Each number is 500 + 25 x the weight over its row's rms, rounded and kept within 0 to 999. Layers, rows and columns count from 0. Numbers have three digits each. The size before them is the row's rms in percent of the matrix's.

# gate: layer 2 MLP gate, 1280x320, rms 0.0396, rows 320-350, columns 64-127
# up: layer 2 MLP up, 1280x320, rms 0.0396, rows 320-350, columns 64-127
# down: layer 2 MLP down (transposed), 1280x320, rms 0.0396, rows 320-350, columns 64-127
gate320 109:510480428527444529453478468480501498492513504497504491490506521491507458551465481514505514498492512480504507499494487500527498502450504504492490460504485474507570539508516453459487521492470543
up320 103:471489502494484497554551510477502548484512440488550512487501518482531515510538500496520504499497493517465536511511511490504551512512519512494492530483435506484493517525517536536501553468514512
down320 100:491511490518483486501502467486499545460500504539510538524565488518452510478502511491476496538496494511485483500483508557448498460549519509498559538488522509475425478481445541537522499499480485
gate321 094:520524491485514510508493483474461502549566466496523470536498493499506499489508497532445526538511514505528502461510504489562486450523464541520490494494543465490453515482493472484465520503487521
up321 100:444509527462505486554508490508499479537521513482493508474506500505560533468484509561533506498486492500492507528518477474530511513531510467527484528484526496506500474520489575446515469530494517
down321 100:482533496533504507508500506515505490498463519474478484543512484512471474468523502494545439462458474476452516521467489513490499502526562470486521536513492443506553478487508564495508487454504508
gate322 103:476482519518524518519499476487539504494507484479507459520521543531515467470478520509442495513498435502539504493541458492485504497509511505514480518552478482529558523505514516531477505500535480
up322 104:523540536533495524478520474508546488504506452523530472537535488530440484485522559497489467466468515471571502466474504510491483514513506524510496474532500482519499520499492532480499502488527490
down322 101:490500501498508517474548536483479478483542507482493469466512476510481517498503493453506449478482526462532484480520460463496477467533500528518480492528500514534508538521461504460527498494525531
gate323 102:489486502528483493482503516500523471488488482500504480509500505499483508521514509487509475484445482526522518497504498510501522542481509469548514539477465488514469481513524467469477481515499497
up323 100:469467510460523474510491501530524479496522492467514509475558552475444534494514514493464498519491487492445487507468515520482486484490484526530523523495491506495473476502528469542515476518489476
down323 100:537517497486513494478520492519474475452512499478497462547556504499488553492490508513460503510498486532507497528523485507531470561479541477513497507542485482514454514501513525483420485474511518
gate324 095:512525505495493524488535521528524504508523510509439470522519510526483484505505490488548522462510490466508539471524486474468521447470512476475524529463433522502519534481505488458520521481520506
up324 094:536472507528480471449504504527530483494530527497511534510524508485461544476498485517487441497483531522547505502528475502490485491471488511487493550468470472489499507501509522487487484465513514
down324 096:472515529491523515520501527497483494478479483492521497504519451533445494501482493495469517510452489478501511470516529511525483543503566490491492505533527527483547510475539503476514528495563454
gate325 105:488512491510523488473466465482500480520539477467484493511454494546481513520452525515565497469500470526493525498490462451504499491485485461526456463471490489513521545469546499526485522476540471
up325 096:498530519514529537531513500491481483414476549466485489501530506527483486481458457449504513455513475511511492482531451488507518487499527499499516478473486491500462468476511516516496533530530473
down325 101:492469507507496466513538486518478504469461465504534504540515526463514445517509455514457510503493518496493487475486524507513492522489491475536516511497480499477453520498485514460573489479500501
gate326 101:474450506471467531503464502495510469481505461505491474524506535530502502534511511531494472520483511528478492506517518521468499532527514475466491489484491500467483489504527514516503546477483511
up326 104:466492510486530520469486540534523544512513497458474475480509485543471496476490504502526481439493471452495563516492497533508510504483465462521526504496504495501509501529488510515509529485518536
down326 102:457500492498527509519440515518485533537462512489534510490512507521491496496513494511507476480517461449524505492467480495512497474476466468509494550490516466486520492521501509448514490518512521
gate327 099:472447458498494506477506555473508461481492519491493502492490507490473487525468480483483492484511508508538556442492499542551518505537487516496524479488478486497452454519491478485506480472520533
up327 101:491490492497523494524487485482478454529481541528498531487466536428532486496524485520540504529505476513456549487536498504513512451509509566501530519511508480531512516532524484473453539508540537
down327 102:457490522534479473518509507504507446527536517496549517467502497434484531480521481519496527529522499469482521491514540500516492474514538473512533511531513534524512538511492459504451518470514538
gate328 099:497514485486569548484470533513503498508504485484450514480454448477536423478519503490484539554508516476535509510455516504491498475545514507533475497488500453518495507499512477494488521479499489
up328 097:478529505519501498518485494488503487490452477487500487497547469528502487477489532508524477506498464531474544490494470502533551508494456587516476472494484513496515521440536510496508524483467472
down328 097:477507528471491509528501536501488511466489457500535555538527476516491530505504515498475479504436459515522493492485486535498506504524454496485479494477534510525494530487506515502512487497503487
gate329 097:525509497506493536487529467511527516492520476452493493480521452470485484485508502499532528455512485558502481528505497500529506514534487489508557475509477525489523455500503527483484502503512502
up329 095:513473487500518547497501486533512529505510512449532491505524502454531509515521503473541496496487491557485474476526462507473504521512521463491539479484484501491527459534512485478512481500486488
down329 094:493518575499523470498566492524482470512473505492495491520504454489499451453493482507510534469485496491456510492510490494505482498519513535488507519485513546558509508531532492510466530520474522
gate330 101:546487502475507534543504515523470477477494522524476495507544501478502509490505482524492505504495477507490533486458507522510480500510494510489534512510512512528475452490488488508523520494495509
up330 098:502523500462462552480555509556503506522524568488485484491403528477519540492519495475466533473508513494514477510513490520439516468518494505507521509496488494489480485518515471532504529508506528
down330 099:562456510526505486480508495512495431509517515501520518492523530495515504514547483527518558478495526512479483527486479543522477460503518500510516520517496547466511471492528504480527535465537533
gate331 093:502507502512510493522455534481529514504478463449495450517470451510518493464487456457498497516539526494502485475528515511478506471528493485490446521499542467520451510498546490453497513495437462
up331 097:539507513515516503526478457497512506475472505486488485521504507459498487508502503497506480495510470547509522487489496482519510481527477514514473503503535483479497513523494481501456524479507523
down331 099:498443522524500490497501540458519508445506469510478503472515498510539534494525519480525539490519486511512517495498518499519491497495498517457497466480479546549500525505461520549512506477534516
gate332 099:496523491500495507541488501467507509523487506483505498536498492476517496517510464459494501583470488486502498486512472464457450537527469459543491490493513522524488523511494512463499546518496482
up332 101:538498475503495523516498523499510513487496474520518505515502525492558504438500490440506471480508500465503502480506507467531484543528492487495495502480492550456452481517529504466527509538461451
down332 097:542482485494494505505532497525491506583495494475520504499525526505502503521479500552472526475460507521484513526518491543549507509564521520487509473517460493531515510518497507479483515539466518
gate333 101:500499495531516509489529514541442554449485483522467453551535545498484502496487485488417495471507527492517508489520480497498515458471509503500511493499520538488540460534453471489539489524518481
up333 099:460457496498500484545509484482527504483467479570487501478503469491527503491501550500483479521463523495535437465482500493519467506447500545514477530493522496443500484509501531485503438537523559
down333 097:544481515524495490495512523475477530511504516482500541481510509527525520531538487472496470531497487468539514480544533511510530519548471486512527489478459459513489544519497507499482494486541560
gate334 097:502496506504461485472468489483467474470507494538479522497474521480441496489502473518516463528540476509469489544474486465503459503529485472543478516508504515529524502514537477465516474496497492
up334 100:440490496542504562555478496482520507486559511477469485466537513532500556469527498455529440488518495491506478488520509540498514477478541488478525475515499497452487479492508492474474505515523477
down334 101:508499495480529483498477505539469543470504512476503487515515467503527527515489487534543494531477498469509513497472498516488524530485474473551524485496488501431510484503440501520518511531528477
gate335 095:491524533501493517513479486496485541454537536488469514501523462514480474509478564513444533480489474461539513437465506516505526515502546498521455508471476516526501497523483503520449491506553498
up335 096:501508513485486504529535519518518526520520504497473513552547541479506501499451534527456506490470513474484505501496501529500473487473527516483545454499555461489528468489510526502437484463518518
down335 099:499524499534468503568489517508512501491509497477526495522514506500499492485447482503538498493505486500497510502536518498496500486505503493463452533525491501500496465452493506498517492463456507
gate336 106:507509487475468457483491525479474513452513481442442512468445506470529497517527460483541485527499551474516475540527561506528478473532491504544542472506499495516460455497476534457502507470513550
up336 106:486508474526507473552472502505485496488481459461525444510538542477489565516505523467535498504467491485510503507448481461476543533493474540467511468476514517480450503531501526489485506503500499
down336 098:499487490511484507529437508498500513495478465478515499520488538524506487525499478503493488513439526455507525508511533496484538459500507527493527547445507485511492508561483504496489457488531509
gate337 100:496551511509504510557512560519463531480536450509473543522453526544551532510491510507515516488507515511516476523555479518505543529500485477476449472497542520516512495521513483500483520526472438
up337 101:518546519498490481553495504501506464505512483509514461547479517514505488475504493504467513507517483474470474565508548460500505532486510561458502521516523499504544488497450519516536529531508445
down337 099:494479477490449500504480473522462512501523496529495511475470467492498484517500500484492506446509485490490432526474525533475483498497500494479481479477539508496489493468522493491490505537522503
gate338 105:470504518524514472476520533479504532558467495490500504496479515539473524516478512501569536510503492506533526509527474508480487490508473546546469512511491501503479495534548522489483514486523501
up338 106:509507486508472480500478504524485509465514474526538505488467535474536488511525484485521498467531507499531502495515522507490537524462527441507491501430461505469490535484541496496472487482448509
down338 104:488506504503517498476484504467457517566501491516518490466509519521554504516457462507527509469539475477504504480498494514530494476492480507506501495504507533465491509558539501466526496523530491
gate339 111:474534483473505505503477488503513510494499484511484474551459504470489503507513453475481494490464507504491470465514522523525514470506526493496471491469531514530537480490490502484519488484540472
up339 111:499458490511501496498568539527479457469496490470503495492520472524526475510477517503543475494510522465511551497507470493493459520521494515517525512515446504482464539508507498515498525536493503
down339 103:462506509494513488465495517510488440516495505486537468488607506494476493500489495487534493503485510477538514490507511456499500471542475516537522521515481489491533518474527486465494508548482492
gate340 100:503470543550491542516482489491506485516525501471492474460467549478523503493429495501473514530479499468481458487506505495475536483499474508505514455519528490472509524440485496522495488513468499
up340 096:514458487486487544494559453474474509474466529502503510512506453489478533513453506484512497514506475454503481488476493483522476494514499525520479462524512521531446496471503496575508462473463497
down340 099:509503519530487540430506516495534498507533532521484469536515514517472452557516571522472510490506512507523557486473501478489520531502469499468512527505456491505545449475477497531510514524465474
gate341 096:571508536484524470504503502512481516499485525478510525485498504483481480492543492510456531469524485480537553515457477502471496518455538492506479499504550457464468502485466508507477496509502481
up341 101:494523494452500502522461477473536500554446487501507517512491561488496513509466502491522530520468504521522545499524487494468480534511489465498505488505496460514502501549529494549518510482517530
down341 098:490524487501523492450499500499541463522484457518531510473499476481460450523538464468490552494482465499519515460485515498516496513481504490496493532457516466467477470508509516494514512472497495
gate342 099:463471495506521466520475459540489466491513517502494526528556521484478560497446522564489457464513529495493484534507527493509548518510508531441516488482519500473528505483493506487489537537487499
up342 099:477493501486526524478498525546529508489499473535548508476486500502466505487484473500575483504542490543473496498530472489478502473528504513489490536553534484472526515484456537489484511535469510
down342 097:543495472530472512527540502499494522509479480566472501486513511521492551456487508517522559512478489537531500493533510498472478501492487460550503474519536473497489523500491503524478493470488497
gate343 098:490483453497543515474525515510497509483488496462515536501507507454471504537496488506513503491474502503543478538494449504496534529498496496497483489488493495473522497504525562473464495499498510
up343 097:525498464508481464513522548483479521523502482475537506465445478568514523472547510489517493513519488533509489476530486466565481476506493492507529483533504471527503457513489496492496493518516468
down343 097:470479448530470486470513487499537518509483511519519488480498469468474487533481485468498508504480516476507534480485461527497514513528592478469497521516507508474474494471503476503480523505487508
gate344 102:510487505524480506512510533541511501506479490510530504464518554507530540553484507504497485552488507533479497478484549484480488490487502472508519485539500491484514528503541466475497513487445474
up344 103:514485486496510462517480470523502475487515492484464487521511499515479484465512543477529514493451466490509527514524477523485502510452522526469524531488522515531495517536517501552478529476529483
down344 104:485446527540485470504487489544512506496523482488455517501467481532467481521492483510535499513502485517468532514509520507475524504493476478492531533524494497554519512517533489497461534476508487
gate345 109:477550495476503499503498455498514513475515519517485539531566511518483481512490504452490482493485503499512528496549479488533540496487485489539507484478513534477502520486437488481492472505511527
up345 104:508528496523490505488539501538450542470462505469511502509500547495518486442511490498539501496464511553537445482507514500518514466506492477478501473508438495507548489458514500488481515513502474
down345 101:497493461486508478528547527415504472496509509491490467523401469483514501485511496486500498496526494457502485466529450512491496472541510448459533545523528477522512536466515501470537497476511494
gate346 100:479504547536482507457484494548523507462547526480509532532522531471510469516512483470526493459503526507497499471445539500475497523482499481506518532527501531510508453532490490493489487497460489
up346 097:511539516503541507480542512510516533501503533492487517503584551555549493480571520492517498447534490504477505537548554496492495491530529493508549482533478495463544528529474535512517511480536436
down346 098:516485497512527531479484525425518532507513525493496476468530502532551520505485419507514545479508530534512497539540498483521508456467504516514533481539502484476512533534512504527499496480558475
gate347 099:498491487496512501486524475509498514488507487478487553507509483483494495536569528493485457495497499520500519521461522507482517511513518516463503527502460508510489543490498531499493479533505509
up347 097:465480494527456484489519530502496467470491465540492538498456505486493468528483505478485466497482484531530559489490488475510534486499494486521485491499485492503518495505487488510477442516477457
down347 100:509542498525494521510472503510561548435485470501509505502481494469461533470495556479446506498544444475517497531505525488509515531480501484482488530499478537491523520463494486489513516477497503
gate348 091:505508559473500551494502472524505502540476519525507540514494490480564492496477507486505490467504499499505548469531499468495502540484507501475507465436500530499525506490493505511499560518489488
up348 105:527523515478485498480492495512492477527533507512501483461476495479488510492545459488518479500496525503488481560479463498512560516499483513458490524494510525521507524496542534517456459467476496
down348 096:525487556468516536512514490526533522506521502520494471482527479478507480510512491519511500473494519519452488519521484463501583504519514484494517515450486508511530485483509472480501497509482449
gate349 098:483490503504449477499499470535510484483536498493478498530457529542447512516522545484488442514533536478481513536501495500505514506468488482544489516485514514523494510516482470519510547499510481
up349 099:467553532494488526496425473502458504501470529501506520535492468548538537495515518505522478539509506465519503517492521506502546457522546447545475489502499525460498503513469521483486525529493516
down349 095:462522522475491528477489497458461581471479552534497506511543504533495547532495498487500485529497490501507538503480495490503520514472507520515506507506521560462527503530542498517507555458490549
gate350 099:478471511484509561494512468483518495478504503523506438481520494493472455461473487497492510497530494523515480536467506534473478499510469506513499507478516556533434497493444479502528498503488520
up350 099:531505510533470502494577468530514450478481532516479512477491486491474470482491499476470477497531501492481522515480495539522477504473464474510493480504447520526485491491525517533483532472555500
down350 102:511487462510515502496511531530507483487489531508486540503489454475446480473523531497519494495537546509517496550532482477515461519471507472509478480473519477502503451471510536528455525479515516